Each number is 200 + 40 x the weight over its row's rms, rounded and kept within 0 to 999. Layers, rows and columns count from 0. The size before them is the row's rms in percent of the matrix's.

# down: layer 5 MLP down (transposed), 384x96, rms 0.144, rows 2-70, columns 0-47
# up: layer 5 MLP up, 384x96, rms 0.15, rows 3-71, columns 0-47
down2,097,213,151,187,223,168,151,204,186,228,244,175,219,195,152,214,190,254,261,239,216,319,231,172,82,188,202,142,206,298,187,197,234,258,192,167,200,185,230,201,128,174,215,197,190,219,229,87,186
up3,091,254,120,258,232,176,207,271,310,216,231,140,185,153,176,239,183,185,185,207,221,166,209,217,133,183,215,154,230,161,167,204,235,247,147,251,283,252,136,136,171,149,129,136,285,169,236,252,251
down3,090,190,215,253,230,144,189,171,183,133,221,243,150,167,200,199,189,242,206,134,177,164,162,225,278,166,150,198,248,217,270,205,115,214,158,178,211,197,240,142,158,214,134,176,189,195,184,208,151
up4,110,221,225,220,195,191,202,210,194,131,199,192,150,220,240,207,245,213,225,172,173,164,228,171,220,145,182,128,228,178,213,237,163,270,174,150,151,165,84,159,173,169,269,240,223,203,198,197,257
down4,109,208,201,146,196,165,252,229,188,227,201,129,152,237,205,208,212,195,233,164,212,231,233,175,190,214,257,215,168,177,141,176,224,263,192,223,167,161,182,216,218,206,212,135,148,263,168,190,186
up5,094,163,209,195,222,124,206,214,179,172,183,197,179,183,241,100,221,178,128,164,138,217,227,170,153,240,138,165,215,208,211,193,216,211,209,187,203,157,196,140,279,193,271,173,233,213,192,190,173
down5,087,134,232,214,311,201,236,219,216,248,208,214,204,145,167,178,191,180,199,230,237,214,261,181,202,184,225,185,180,202,192,186,206,182,194,205,238,172,262,215,236,229,165,254,214,184,178,251,160
up6,093,187,220,213,158,232,230,134,178,144,182,198,211,135,159,215,287,154,181,191,185,229,227,170,185,181,211,154,219,231,196,275,265,208,178,137,157,306,217,208,260,184,233,232,248,166,176,171,175
down6,096,266,268,210,189,183,178,224,243,178,151,175,231,152,212,200,219,208,233,201,212,168,209,220,302,181,162,246,241,207,181,232,208,203,218,227,199,215,160,310,167,192,157,231,211,179,158,278,209
up7,104,185,178,257,166,177,197,166,192,229,151,202,193,183,207,257,251,227,188,187,219,181,176,256,257,126,185,117,209,229,270,168,269,195,205,233,183,114,221,255,167,189,259,158,106,271,193,148,228
down7,105,225,241,160,146,173,165,198,183,181,186,182,154,153,235,139,179,161,253,166,196,218,202,264,243,267,212,208,249,213,209,174,217,233,275,260,122,95,99,192,178,227,174,168,168,200,263,225,173
up8,102,223,208,240,159,124,202,186,197,211,167,164,225,197,101,264,124,192,220,217,185,255,171,157,242,162,223,161,241,195,198,217,185,211,192,213,249,194,190,188,144,179,242,207,222,157,178,204,202
down8,102,241,206,282,196,213,231,253,256,159,228,185,132,188,196,165,189,220,175,239,188,186,220,136,270,135,165,167,224,244,95,193,170,234,202,214,289,173,179,171,188,222,178,192,211,154,254,194,190
up9,097,182,167,195,224,170,183,191,270,239,187,189,169,218,266,242,181,137,224,221,161,192,215,230,169,172,196,131,196,222,250,253,208,200,212,169,199,146,226,223,189,164,142,201,150,211,181,107,283
down9,098,201,249,188,219,215,168,227,194,162,222,163,164,117,193,136,222,178,184,250,124,229,204,207,261,274,197,198,203,179,176,194,143,235,226,263,272,149,212,178,210,230,239,181,234,148,201,114,177
up10,106,218,153,170,193,234,194,218,270,195,174,183,255,215,222,279,171,269,240,201,218,168,228,201,234,163,182,225,239,233,176,213,205,195,193,239,245,200,244,186,205,303,191,251,207,201,163,265,227
down10,107,151,203,217,241,239,150,190,267,215,97,224,170,202,245,266,186,233,150,170,185,137,212,217,172,192,246,219,226,233,210,191,230,228,129,218,217,187,151,182,160,170,196,229,191,174,162,285,221
up11,100,258,179,217,241,263,176,159,170,178,128,180,200,182,221,230,224,216,265,199,203,184,142,224,221,130,218,300,165,204,174,181,172,199,191,256,244,124,143,190,259,179,137,206,211,241,138,154,134
down11,100,228,212,142,251,250,228,145,155,197,217,228,137,198,205,235,197,90,161,209,195,233,181,261,134,265,211,169,223,215,205,161,161,260,176,228,331,248,205,195,194,202,213,209,229,174,201,204,195
up12,095,203,198,186,206,220,190,226,192,177,200,151,233,183,216,199,160,209,292,205,228,259,221,256,201,248,230,147,189,139,232,181,255,241,252,195,163,207,190,220,189,181,178,139,226,119,106,204,213
down12,098,181,219,169,150,134,179,152,237,189,181,205,205,238,191,283,209,293,278,164,229,278,231,191,265,139,217,221,149,157,174,155,219,128,245,117,177,184,206,274,202,156,223,231,159,277,174,211,174
up13,101,121,251,196,188,219,202,226,218,130,194,223,216,161,271,264,129,238,221,190,241,284,129,176,243,181,225,232,219,220,237,185,194,242,206,197,168,169,187,235,218,138,255,203,218,172,238,180,181
down13,098,266,325,216,156,240,228,180,180,217,219,230,203,197,240,173,200,247,205,197,204,233,177,220,221,243,249,240,224,210,155,307,173,254,228,236,163,150,227,238,210,212,182,196,177,229,117,199,244
up14,106,171,211,277,153,214,237,107,203,238,137,205,209,231,156,192,162,171,203,220,177,228,278,148,193,205,173,226,237,162,273,208,199,212,245,208,229,136,180,109,151,196,250,245,232,145,124,176,203
down14,108,166,188,238,187,174,192,186,135,131,188,200,184,140,194,196,205,112,212,176,260,204,244,185,182,189,242,258,194,216,178,246,256,219,233,207,231,195,241,272,181,195,204,236,190,153,212,265,138
up15,102,218,219,241,257,187,205,172,171,172,234,227,221,235,172,172,150,251,138,217,242,183,144,218,247,209,213,209,226,206,199,164,205,232,217,141,172,217,193,177,226,250,162,237,158,253,268,170,170
down15,100,286,222,240,288,193,208,171,256,192,182,191,172,118,195,161,195,142,161,231,202,137,263,174,216,188,182,196,225,137,236,171,227,243,188,152,150,203,210,266,119,250,203,197,97,220,258,238,191
up16,098,244,172,175,176,201,241,225,148,195,211,182,196,245,138,254,247,144,227,233,163,247,299,180,162,150,137,132,229,179,160,275,218,186,301,169,229,177,220,185,176,197,179,260,241,130,241,215,166
down16,102,215,195,222,293,231,214,218,224,214,210,157,178,145,214,160,169,198,180,296,188,230,202,276,161,165,255,218,158,170,180,225,209,245,222,155,218,172,194,174,142,147,141,186,234,179,137,212,209
up17,097,218,189,192,203,158,185,130,230,226,202,245,202,243,192,233,235,240,264,202,169,205,96,173,171,233,210,183,251,293,143,261,261,184,151,197,155,247,209,158,217,181,176,183,145,107,170,163,160
down17,097,245,199,123,237,242,187,150,203,272,265,259,126,178,140,231,222,172,197,184,252,127,198,178,280,169,218,215,258,276,171,162,159,203,175,277,149,226,184,201,162,240,180,138,207,186,167,259,203
up18,085,194,217,101,283,126,241,174,198,177,259,226,157,195,145,195,172,253,169,181,163,273,150,173,230,213,224,213,212,282,219,233,138,193,212,213,166,178,242,240,172,150,248,208,191,228,213,207,174
down18,088,275,223,205,184,238,114,221,281,184,214,188,206,218,180,166,178,169,204,273,248,177,212,214,164,149,168,175,295,214,195,243,184,236,240,171,213,234,210,210,229,179,233,204,228,121,210,224,182
up19,102,273,199,200,180,215,203,238,201,243,245,144,249,238,256,182,138,208,166,292,193,203,237,171,230,234,186,244,241,253,164,279,205,260,219,257,254,190,211,210,147,250,193,241,217,161,218,248,181
down19,098,235,136,234,175,217,143,187,176,227,189,281,205,187,273,217,224,195,269,173,206,307,181,189,172,173,121,190,196,167,185,269,243,181,250,221,191,191,168,219,217,120,219,175,174,185,211,207,170
up20,101,230,206,144,167,194,211,187,91,193,198,219,189,231,278,146,245,114,202,217,237,190,271,203,205,132,257,231,199,180,261,212,258,197,161,202,218,241,231,164,234,286,179,210,160,254,150,227,115
down20,111,215,247,281,165,147,197,199,220,157,196,174,248,230,111,152,180,208,191,126,223,193,155,208,113,179,192,218,256,253,237,241,216,169,178,216,238,248,223,144,192,256,268,178,210,219,203,218,214
up21,094,247,169,229,244,128,211,143,191,217,164,164,146,127,226,193,137,135,125,214,183,159,188,210,123,131,246,177,184,163,196,163,172,192,163,189,144,171,201,146,253,208,187,216,224,204,208,217,193
down21,100,211,214,166,170,180,303,159,150,216,219,203,233,192,217,185,158,162,272,146,192,197,211,267,170,177,216,218,260,170,274,166,186,241,203,205,252,187,153,231,154,200,214,235,205,203,185,180,124
up22,100,174,140,168,182,263,210,191,263,231,226,143,127,233,221,235,149,112,230,241,176,195,294,171,170,200,139,199,205,180,259,202,260,192,231,259,247,237,288,136,216,189,253,166,182,248,235,226,209
down22,099,166,125,192,201,157,168,181,191,170,174,300,186,170,217,198,234,241,158,161,248,232,168,296,171,183,214,175,177,174,205,214,132,209,169,210,135,213,204,187,148,173,204,224,169,167,147,202,193
up23,093,153,172,185,204,156,147,221,158,221,182,223,143,212,167,156,187,216,212,253,251,45,217,206,179,270,235,249,199,222,166,230,187,204,99,206,190,239,216,213,253,148,244,190,208,254,192,216,193
down23,085,188,197,307,206,317,194,231,278,180,140,156,188,297,168,208,142,186,204,210,153,221,233,231,149,214,121,210,226,185,238,191,207,166,249,150,209,157,184,263,199,215,209,236,167,260,243,217,191
up24,112,145,209,198,177,233,231,257,162,171,225,210,216,125,146,180,141,176,220,239,230,206,131,177,178,190,190,299,249,244,147,179,155,214,191,150,160,231,215,234,186,199,146,142,225,189,194,196,172
down24,105,199,248,220,214,182,212,274,198,186,131,172,179,201,273,216,178,210,193,197,238,199,174,159,247,197,152,275,212,146,130,223,129,281,232,254,145,173,168,180,223,234,196,188,158,222,122,235,225
up25,100,214,197,212,245,200,140,221,208,186,159,210,237,249,184,221,269,253,170,252,191,207,150,167,211,171,248,230,194,252,159,140,182,232,246,213,192,262,247,201,251,201,204,159,193,150,185,173,162
down25,104,225,198,144,212,174,178,218,213,235,220,245,232,154,188,260,204,188,191,283,210,159,189,232,221,131,254,263,262,169,128,211,197,172,244,216,178,174,249,117,180,195,210,162,172,173,171,154,196
up26,102,191,173,140,226,223,197,180,177,212,276,102,140,205,185,225,177,245,215,191,194,129,240,187,188,191,135,203,213,209,275,166,268,212,247,242,219,208,196,156,153,171,206,225,224,222,247,259,191
down26,106,219,252,223,148,205,184,322,192,169,191,232,238,188,263,273,108,192,203,207,132,221,203,214,186,197,253,215,258,217,116,149,258,201,249,157,198,187,177,228,226,221,177,197,206,284,142,182,176
up27,096,223,184,252,202,206,186,231,166,196,225,272,186,239,169,152,219,181,275,210,243,242,268,167,200,197,248,215,181,234,215,205,168,212,142,155,238,231,185,191,269,228,218,210,206,148,213,222,198
down27,098,179,240,173,238,225,175,189,228,172,152,135,226,201,158,193,209,193,218,190,199,253,235,153,184,194,214,156,253,159,201,139,227,275,286,269,171,246,173,181,238,249,255,146,149,197,197,172,177
up28,101,184,199,218,176,212,175,154,204,190,202,210,117,227,257,184,182,190,210,223,248,292,166,268,170,166,260,129,241,264,216,275,136,261,238,209,185,167,168,126,208,195,165,197,189,205,292,178,138
down28,098,200,185,244,251,168,184,172,214,185,182,135,111,231,229,147,206,216,152,183,234,245,212,127,235,241,70,302,216,251,118,199,193,210,228,240,219,181,261,241,225,128,264,239,199,215,232,206,184
up29,104,212,209,224,139,176,206,132,178,236,148,203,188,207,153,201,192,241,184,205,194,160,194,200,231,212,154,221,256,138,197,103,157,198,232,215,193,194,145,118,116,201,198,179,173,380,166,243,208
down29,108,226,117,188,189,234,195,186,242,242,244,132,249,176,183,231,215,146,230,262,145,149,225,178,134,163,247,202,185,206,128,227,224,198,187,228,215,208,206,148,173,245,228,160,254,206,201,202,171
up30,115,168,200,255,246,162,160,235,235,157,189,169,154,162,257,293,204,229,194,209,118,262,195,226,184,219,205,201,166,291,200,248,257,135,225,166,225,226,198,213,193,199,175,195,176,145,126,228,196
down30,110,195,260,246,202,245,227,209,217,201,147,191,230,198,208,277,201,146,167,233,106,176,226,225,187,237,298,132,162,197,262,264,137,186,158,158,182,222,188,181,220,230,130,237,197,122,191,168,161
up31,105,204,123,196,190,220,207,191,173,225,240,245,147,234,159,121,225,255,108,192,258,157,222,227,229,153,130,197,227,248,151,221,145,173,176,147,264,205,183,213,155,244,238,272,209,209,180,207,140
down31,104,178,171,219,113,260,165,228,213,239,301,243,168,206,215,192,179,194,158,171,245,136,226,209,173,118,273,251,229,201,173,156,228,134,140,194,165,132,197,188,216,244,174,305,228,244,190,190,179
up32,098,231,207,188,123,118,206,156,170,232,220,181,145,246,174,220,233,216,241,191,192,198,215,222,192,156,123,143,196,159,141,126,175,215,296,140,155,184,190,141,233,237,206,214,214,206,143,146,216
down32,098,164,218,193,175,229,186,197,145,218,171,151,205,153,188,188,240,171,197,235,194,256,275,189,198,225,239,246,278,231,166,192,196,215,286,150,136,192,160,98,208,217,247,215,246,153,102,197,168
up33,098,144,183,182,224,151,144,315,154,240,179,187,212,248,192,163,182,245,159,239,229,215,218,176,147,241,226,270,212,175,152,278,162,236,277,200,202,243,166,227,187,164,210,215,195,157,227,271,113
down33,098,256,244,203,228,229,118,252,199,221,219,218,219,168,161,284,219,184,126,90,156,200,191,181,190,229,200,265,175,201,239,271,188,184,225,246,184,202,224,107,182,228,226,162,252,214,194,229,178
up34,105,234,164,213,196,228,179,233,196,215,173,176,222,228,157,241,245,195,239,243,206,118,139,181,216,198,163,259,236,186,163,182,216,215,180,162,187,254,217,197,224,238,254,192,244,210,244,306,205
down34,099,207,243,213,160,279,193,263,181,145,248,212,201,204,213,259,177,168,300,210,117,203,213,206,196,124,229,218,215,242,168,235,249,269,190,159,154,134,138,218,191,180,281,243,147,214,216,203,229
up35,092,185,160,185,153,175,254,176,178,134,211,103,241,112,254,220,179,212,274,234,156,240,215,168,262,160,209,184,231,199,188,251,242,265,217,275,195,274,187,218,205,164,243,189,203,208,178,212,261
down35,096,246,259,226,229,216,210,199,250,172,167,168,235,181,139,195,195,168,244,193,264,202,202,247,208,247,165,114,161,217,182,210,228,181,250,177,224,188,173,274,148,159,194,140,175,275,179,128,213
up36,090,172,196,161,295,123,140,181,174,160,141,201,230,142,248,224,191,269,219,187,207,196,164,192,135,229,170,252,179,243,200,214,262,211,230,158,188,206,167,192,172,244,171,182,187,232,263,222,165
down36,096,208,169,247,233,200,213,185,199,216,199,205,145,157,185,237,233,177,100,193,212,243,177,206,230,125,174,194,201,205,243,183,189,194,184,108,122,181,188,131,270,174,241,151,266,262,198,194,166
up37,090,192,172,170,170,170,246,161,218,247,211,225,163,137,191,239,246,212,192,177,187,222,205,207,126,193,170,170,226,181,199,187,172,219,200,154,130,177,168,238,175,189,213,148,191,263,250,248,218
down37,091,173,190,142,200,227,290,292,190,187,203,234,256,218,274,180,173,201,245,223,213,207,188,220,186,237,200,203,178,213,206,180,170,195,243,170,229,176,213,207,167,204,180,270,167,265,175,244,191
up38,105,219,145,234,157,253,105,155,249,229,260,282,174,210,219,194,196,234,127,222,246,200,198,164,187,109,231,188,237,238,191,124,186,139,209,192,229,240,224,219,214,167,218,248,147,143,188,254,198
down38,109,217,250,218,164,150,169,227,226,258,211,119,214,163,255,183,210,216,210,177,165,221,282,205,222,115,138,144,220,170,187,233,211,188,179,201,174,128,259,191,171,181,243,186,201,246,163,264,193
up39,106,192,233,184,119,212,212,176,234,162,227,151,217,230,285,218,193,151,144,118,226,222,155,148,202,181,225,251,216,208,209,145,198,196,136,174,170,172,243,147,195,249,213,155,190,143,247,134,138
down39,105,191,276,278,215,195,165,212,210,187,288,201,188,249,168,213,98,231,172,185,228,165,249,152,198,223,155,149,200,236,212,154,201,158,174,212,218,238,208,281,167,215,199,253,194,144,169,211,291
up40,093,243,171,212,235,235,174,182,201,127,263,211,230,239,210,180,240,226,144,245,203,206,202,113,223,157,176,274,177,196,218,217,171,301,134,167,223,140,216,158,260,178,193,138,268,145,173,193,126
down40,089,262,157,194,258,256,191,154,199,146,205,164,216,226,239,276,213,226,196,202,134,215,120,222,133,180,196,157,193,191,147,198,216,230,251,175,171,284,177,203,191,217,165,170,231,219,141,130,218
up41,088,263,179,243,287,194,106,155,165,192,257,190,201,194,142,138,234,200,238,276,232,179,248,174,297,184,186,139,205,176,214,200,192,193,201,209,200,181,164,222,273,174,180,251,224,139,190,195,126
down41,096,250,175,156,223,208,191,254,203,172,184,265,237,223,156,216,216,201,275,216,211,214,172,230,79,186,183,210,178,155,234,264,207,270,191,274,167,244,212,292,112,164,221,251,228,159,194,170,235
up42,105,265,243,172,277,224,149,228,184,183,225,146,272,195,221,209,205,185,216,334,217,194,208,245,262,150,179,243,142,170,181,157,248,192,187,195,189,185,218,200,176,230,204,136,157,206,179,246,191
down42,098,203,243,240,252,197,233,205,176,117,254,237,209,148,162,135,178,153,144,158,275,217,216,185,239,188,248,220,198,199,183,202,260,182,206,203,157,169,217,178,145,225,241,148,228,222,131,248,236
up43,108,207,198,229,205,238,220,322,195,214,128,223,243,168,212,141,224,139,195,232,228,310,171,130,194,132,185,216,248,189,231,213,220,235,248,259,183,283,229,210,110,206,206,240,234,189,240,198,150
down43,112,179,165,140,226,136,111,221,162,146,220,247,217,188,222,200,238,175,199,220,248,223,239,166,255,236,217,197,243,241,185,225,115,236,181,178,201,267,277,143,170,224,303,213,214,231,216,214,178
up44,095,138,171,165,265,183,137,220,202,202,203,229,90,234,156,186,191,208,187,170,211,231,149,143,218,196,183,193,176,195,173,235,194,174,189,243,202,168,180,175,195,269,192,276,242,192,194,149,219
down44,089,233,117,226,182,297,181,163,188,209,177,242,241,176,238,223,188,237,202,247,191,186,235,188,179,166,205,162,268,163,166,174,177,203,307,232,209,233,158,208,173,173,153,167,212,191,245,133,197
up45,091,251,236,182,187,289,241,184,245,238,240,249,246,188,231,191,197,176,223,178,188,204,212,234,233,229,235,249,242,170,251,196,274,225,156,241,222,185,116,196,175,185,131,176,219,154,246,284,226
down45,093,204,181,163,210,221,201,163,162,246,136,183,206,214,215,200,254,217,165,199,231,154,250,289,183,242,207,167,256,213,192,222,263,237,223,279,209,217,166,196,154,245,144,149,290,272,142,92,208
up46,096,159,146,201,138,169,130,210,233,212,192,228,115,291,241,187,235,231,201,218,190,239,188,205,176,169,261,199,209,199,123,188,158,159,173,274,165,214,222,101,189,262,148,178,145,256,189,167,253
down46,104,220,213,240,144,206,158,194,195,276,220,200,165,299,265,191,286,127,273,205,198,143,236,164,184,200,185,222,233,237,171,261,252,198,181,148,191,179,158,190,207,191,162,238,189,183,165,186,195
up47,108,215,222,213,270,234,165,244,217,218,194,149,148,211,294,245,231,233,180,239,200,187,230,243,187,143,168,167,186,176,199,200,133,211,288,245,185,237,204,206,133,170,223,191,176,208,154,147,266
down47,110,170,227,162,244,200,160,206,151,282,259,201,136,186,105,179,212,236,162,253,178,200,264,207,245,165,229,223,165,118,181,170,190,183,244,272,164,300,162,215,234,210,275,125,196,169,234,200,173
up48,094,168,155,190,264,237,188,218,97,198,227,143,278,164,201,191,209,167,184,125,171,195,144,226,210,223,250,179,247,160,235,209,258,174,202,156,264,177,222,194,237,276,255,162,204,192,204,275,202
down48,097,232,215,200,230,227,188,154,155,190,278,170,139,133,182,140,208,160,117,185,208,206,223,159,284,246,243,238,148,144,221,214,226,302,191,192,127,165,269,249,169,256,200,185,204,259,223,246,190
up49,092,131,200,192,186,261,208,179,205,210,198,213,172,198,252,273,199,201,197,189,208,205,225,210,258,212,211,234,280,207,291,187,190,245,227,116,153,135,180,204,255,200,211,177,160,229,300,187,136
down49,090,241,233,232,234,254,166,186,125,147,236,164,160,189,174,144,166,232,135,179,251,248,218,126,168,224,211,197,252,207,195,227,156,259,194,216,131,164,208,239,124,217,224,207,132,243,228,190,195
up50,099,129,144,174,257,188,203,159,183,210,162,133,235,167,111,173,210,179,185,190,162,115,226,166,216,197,282,177,180,200,179,258,229,207,243,149,262,246,270,260,228,228,205,148,167,194,143,151,212
down50,107,222,163,184,163,217,182,185,165,195,198,222,208,146,185,174,227,213,178,153,211,163,228,171,260,190,155,300,249,205,168,208,269,245,175,155,195,214,142,221,214,201,164,267,202,179,235,217,207
up51,099,215,176,222,179,166,223,228,196,287,180,186,184,206,258,217,211,75,225,179,168,127,234,153,166,198,278,188,248,192,238,200,222,194,145,202,199,197,190,158,200,235,201,97,209,290,227,229,165
down51,097,242,185,212,179,177,184,181,201,200,189,182,158,175,168,262,113,196,181,216,176,263,189,178,197,194,191,155,223,177,156,198,146,281,236,252,200,166,173,162,236,195,261,200,153,287,256,177,168
up52,103,148,214,160,189,243,193,182,162,187,164,185,247,165,255,163,224,207,189,188,147,222,193,175,237,205,207,280,212,300,259,194,176,194,213,252,143,198,102,205,211,172,161,234,233,180,191,151,189
down52,110,209,225,184,169,145,209,165,204,246,192,259,285,174,235,152,209,195,180,234,239,204,181,184,213,272,176,227,225,186,183,208,193,197,176,216,69,169,223,149,185,99,225,158,157,204,219,179,149
up53,097,169,212,128,218,192,154,204,168,235,119,196,203,142,179,283,225,166,161,139,146,189,189,278,305,182,176,185,235,221,173,192,240,238,171,237,203,194,164,196,145,194,153,202,171,202,143,185,233
down53,100,287,159,143,179,190,134,177,212,202,185,260,255,232,199,202,186,189,223,209,147,192,186,243,237,179,103,220,246,255,159,210,188,148,241,188,190,200,210,217,173,177,175,190,259,271,159,175,182
up54,094,196,222,120,243,187,208,208,181,216,254,190,175,269,218,221,200,143,178,225,233,197,224,175,215,190,176,228,184,218,215,223,120,237,141,246,238,202,128,202,190,226,134,188,135,128,246,225,187
down54,090,184,188,162,216,189,190,224,70,272,160,209,179,240,231,186,256,259,174,209,239,275,213,212,172,186,265,159,148,207,164,115,194,169,224,213,170,194,224,185,210,210,216,161,197,247,131,164,91
up55,107,206,206,251,194,205,185,185,116,240,126,244,240,194,172,228,257,198,199,215,236,261,187,124,161,223,113,161,188,249,201,150,179,175,120,225,164,190,164,260,224,216,205,179,261,254,150,200,151
down55,101,265,227,173,207,236,240,164,254,204,213,244,241,242,198,202,254,226,172,226,215,244,224,156,208,245,178,159,226,202,237,91,206,150,155,199,126,271,195,206,203,215,251,213,126,226,176,301,191
up56,103,177,197,106,195,224,198,205,223,197,241,160,203,234,234,231,155,290,225,190,112,183,246,293,141,256,156,173,184,220,220,208,279,214,233,249,172,136,203,184,274,197,173,202,216,217,210,236,233
down56,100,209,205,222,165,205,177,177,216,218,204,151,194,230,234,301,166,113,219,222,158,194,196,221,177,189,157,164,214,178,164,180,206,180,191,176,149,205,205,186,211,251,217,160,259,210,159,137,197
up57,096,194,260,225,244,127,162,155,190,240,230,234,239,203,199,270,243,139,225,146,168,224,248,180,191,230,184,251,207,226,243,276,168,193,219,207,169,254,223,206,195,136,224,196,180,220,205,181,129
down57,099,304,218,258,227,213,165,205,192,245,185,201,255,189,208,171,207,250,178,148,184,194,224,235,192,185,200,226,165,152,235,229,224,147,163,168,175,157,255,216,227,160,199,198,274,219,221,157,114
up58,108,102,197,163,178,148,179,227,221,165,165,218,148,282,196,136,217,195,166,266,155,176,201,109,256,140,227,197,162,186,228,137,214,227,218,174,285,162,199,263,122,190,231,195,179,194,249,230,128
down58,103,197,217,194,184,248,207,253,234,226,171,160,138,204,210,269,223,167,206,160,259,182,186,215,299,166,206,240,209,284,187,190,218,252,233,202,175,247,203,148,194,126,165,202,180,218,176,165,173
up59,095,146,235,233,164,162,240,247,156,235,176,240,189,208,232,254,248,267,212,139,210,257,166,201,181,195,207,187,241,181,192,157,217,270,298,171,164,185,241,175,194,256,212,208,153,152,206,169,131
down59,100,229,203,102,155,133,176,208,155,161,224,184,209,234,211,202,178,223,200,215,167,236,263,224,218,199,156,172,284,167,167,194,157,214,255,217,247,190,319,217,260,236,188,262,235,125,207,191,142
up60,101,180,223,186,176,204,241,171,209,247,206,188,202,224,238,179,242,229,239,264,241,226,190,137,161,129,176,135,242,251,200,161,201,210,179,292,177,151,248,172,158,241,204,169,178,259,240,151,185
down60,108,187,217,176,186,241,204,176,207,235,195,202,237,237,140,296,233,186,103,255,99,198,265,209,160,191,205,213,236,124,230,232,171,147,268,214,205,211,189,150,214,189,210,233,143,226,184,235,169
up61,100,177,192,194,192,196,189,120,179,223,229,158,211,190,219,276,282,190,159,214,211,215,156,230,210,132,178,199,283,165,203,200,201,175,203,199,159,169,128,102,240,171,159,215,230,197,199,228,166
down61,101,272,180,220,179,198,154,83,100,109,146,181,163,204,209,207,224,231,181,182,216,169,229,207,201,237,259,210,268,248,233,247,226,172,194,172,188,213,183,201,167,171,201,235,229,181,234,193,141
up62,094,173,165,157,160,162,268,183,189,198,166,241,202,150,187,191,180,167,243,164,213,235,152,176,172,189,245,256,172,210,228,123,160,211,165,231,246,182,191,220,134,223,266,153,290,223,212,184,122
down62,095,146,193,274,192,190,137,209,221,164,220,229,97,178,185,206,241,200,227,178,204,209,169,184,215,180,248,228,201,277,256,241,206,184,189,236,210,94,240,199,187,197,134,201,226,275,144,258,191
up63,107,271,190,245,229,158,204,177,210,214,235,169,198,136,186,125,129,124,231,209,175,216,193,254,227,115,152,173,173,232,231,145,173,147,248,229,198,183,161,295,130,176,227,187,240,156,120,241,201
down63,106,256,130,193,195,225,252,262,227,170,173,229,129,157,136,194,143,197,225,200,130,179,175,220,229,306,169,262,160,136,192,210,172,206,230,232,155,190,225,174,227,178,245,190,204,181,173,212,203
up64,103,219,176,210,131,195,190,194,294,198,209,196,204,255,221,188,194,214,276,192,153,181,241,229,139,154,223,165,177,210,200,213,245,248,206,174,191,212,217,220,327,134,201,169,237,152,149,200,176
down64,108,192,156,164,244,250,191,231,175,120,240,202,160,240,192,215,221,181,202,206,144,237,251,102,172,174,207,224,141,226,256,161,232,265,278,221,157,168,231,300,174,195,164,239,164,254,184,234,214
up65,112,162,189,260,202,132,213,260,206,177,229,154,214,250,242,129,252,137,233,119,116,207,192,202,203,177,253,229,201,230,206,228,245,179,150,263,226,173,219,178,121,163,123,179,162,136,167,170,142
down65,103,199,192,203,246,151,189,236,276,236,241,223,192,189,194,157,193,215,229,159,197,179,164,211,225,160,266,233,153,225,160,201,261,207,211,191,185,243,159,190,134,248,166,202,187,128,188,259,283
up66,102,143,130,251,228,221,249,179,208,166,222,203,205,170,228,219,173,179,167,189,206,221,135,165,195,181,140,222,186,253,181,208,218,324,183,204,215,184,211,168,228,167,141,134,250,197,138,250,235
down66,098,168,219,201,158,204,232,149,186,152,228,216,186,227,197,246,194,229,265,196,176,195,234,150,213,190,239,192,161,222,203,231,221,213,235,189,175,171,269,199,192,181,187,207,141,306,214,163,221
up67,104,153,204,198,270,278,216,181,183,167,166,147,169,223,244,198,174,200,248,215,194,215,211,237,166,264,218,208,251,197,167,283,257,205,278,234,227,251,186,255,187,158,166,231,194,197,262,230,252
down67,097,184,249,215,218,180,159,212,168,207,179,240,186,269,179,227,291,129,205,168,181,232,233,212,232,209,193,196,151,182,171,252,261,187,201,201,219,220,209,222,172,151,166,135,165,172,183,227,205
up68,103,214,173,196,225,155,215,227,162,219,235,181,245,142,207,249,212,142,224,215,163,274,226,190,215,235,157,244,216,247,253,300,207,225,212,198,196,180,292,215,133,215,203,254,186,188,249,185,178
down68,108,184,219,146,206,217,167,107,153,199,227,250,164,149,159,195,238,283,132,166,198,170,177,189,217,186,255,202,212,168,246,248,207,215,233,266,185,227,295,206,124,214,181,208,217,203,191,224,136
up69,100,206,176,145,202,148,204,222,151,234,227,200,130,168,227,237,147,100,252,295,178,270,262,175,248,219,189,234,228,110,256,184,187,259,179,173,170,279,232,149,192,202,254,205,239,248,207,221,208
down69,100,242,191,183,228,162,196,201,134,203,177,220,174,225,191,198,278,197,175,197,130,239,149,189,179,141,222,160,205,204,222,192,226,182,263,175,181,269,147,226,149,233,150,231,241,180,168,222,139
up70,096,265,217,245,277,222,213,219,256,223,154,131,189,263,197,196,170,184,175,210,181,203,214,222,204,152,208,212,166,241,187,250,165,229,269,200,257,161,136,289,204,251,248,182,162,118,169,165,256
down70,102,189,124,179,214,262,210,237,249,221,238,249,215,127,191,113,251,231,118,265,225,188,235,182,269,194,185,240,164,196,166,211,199,261,161,202,117,222,323,240,207,240,225,167,202,210,201,193,150
up71,093,291,209,251,201,183,152,164,229,221,168,191,159,144,159,205,158,243,221,157,217,223,251,270,207,140,175,212,258,210,193,150,201,192,235,142,179,216,210,129,223,222,206,242,143,226,131,214,155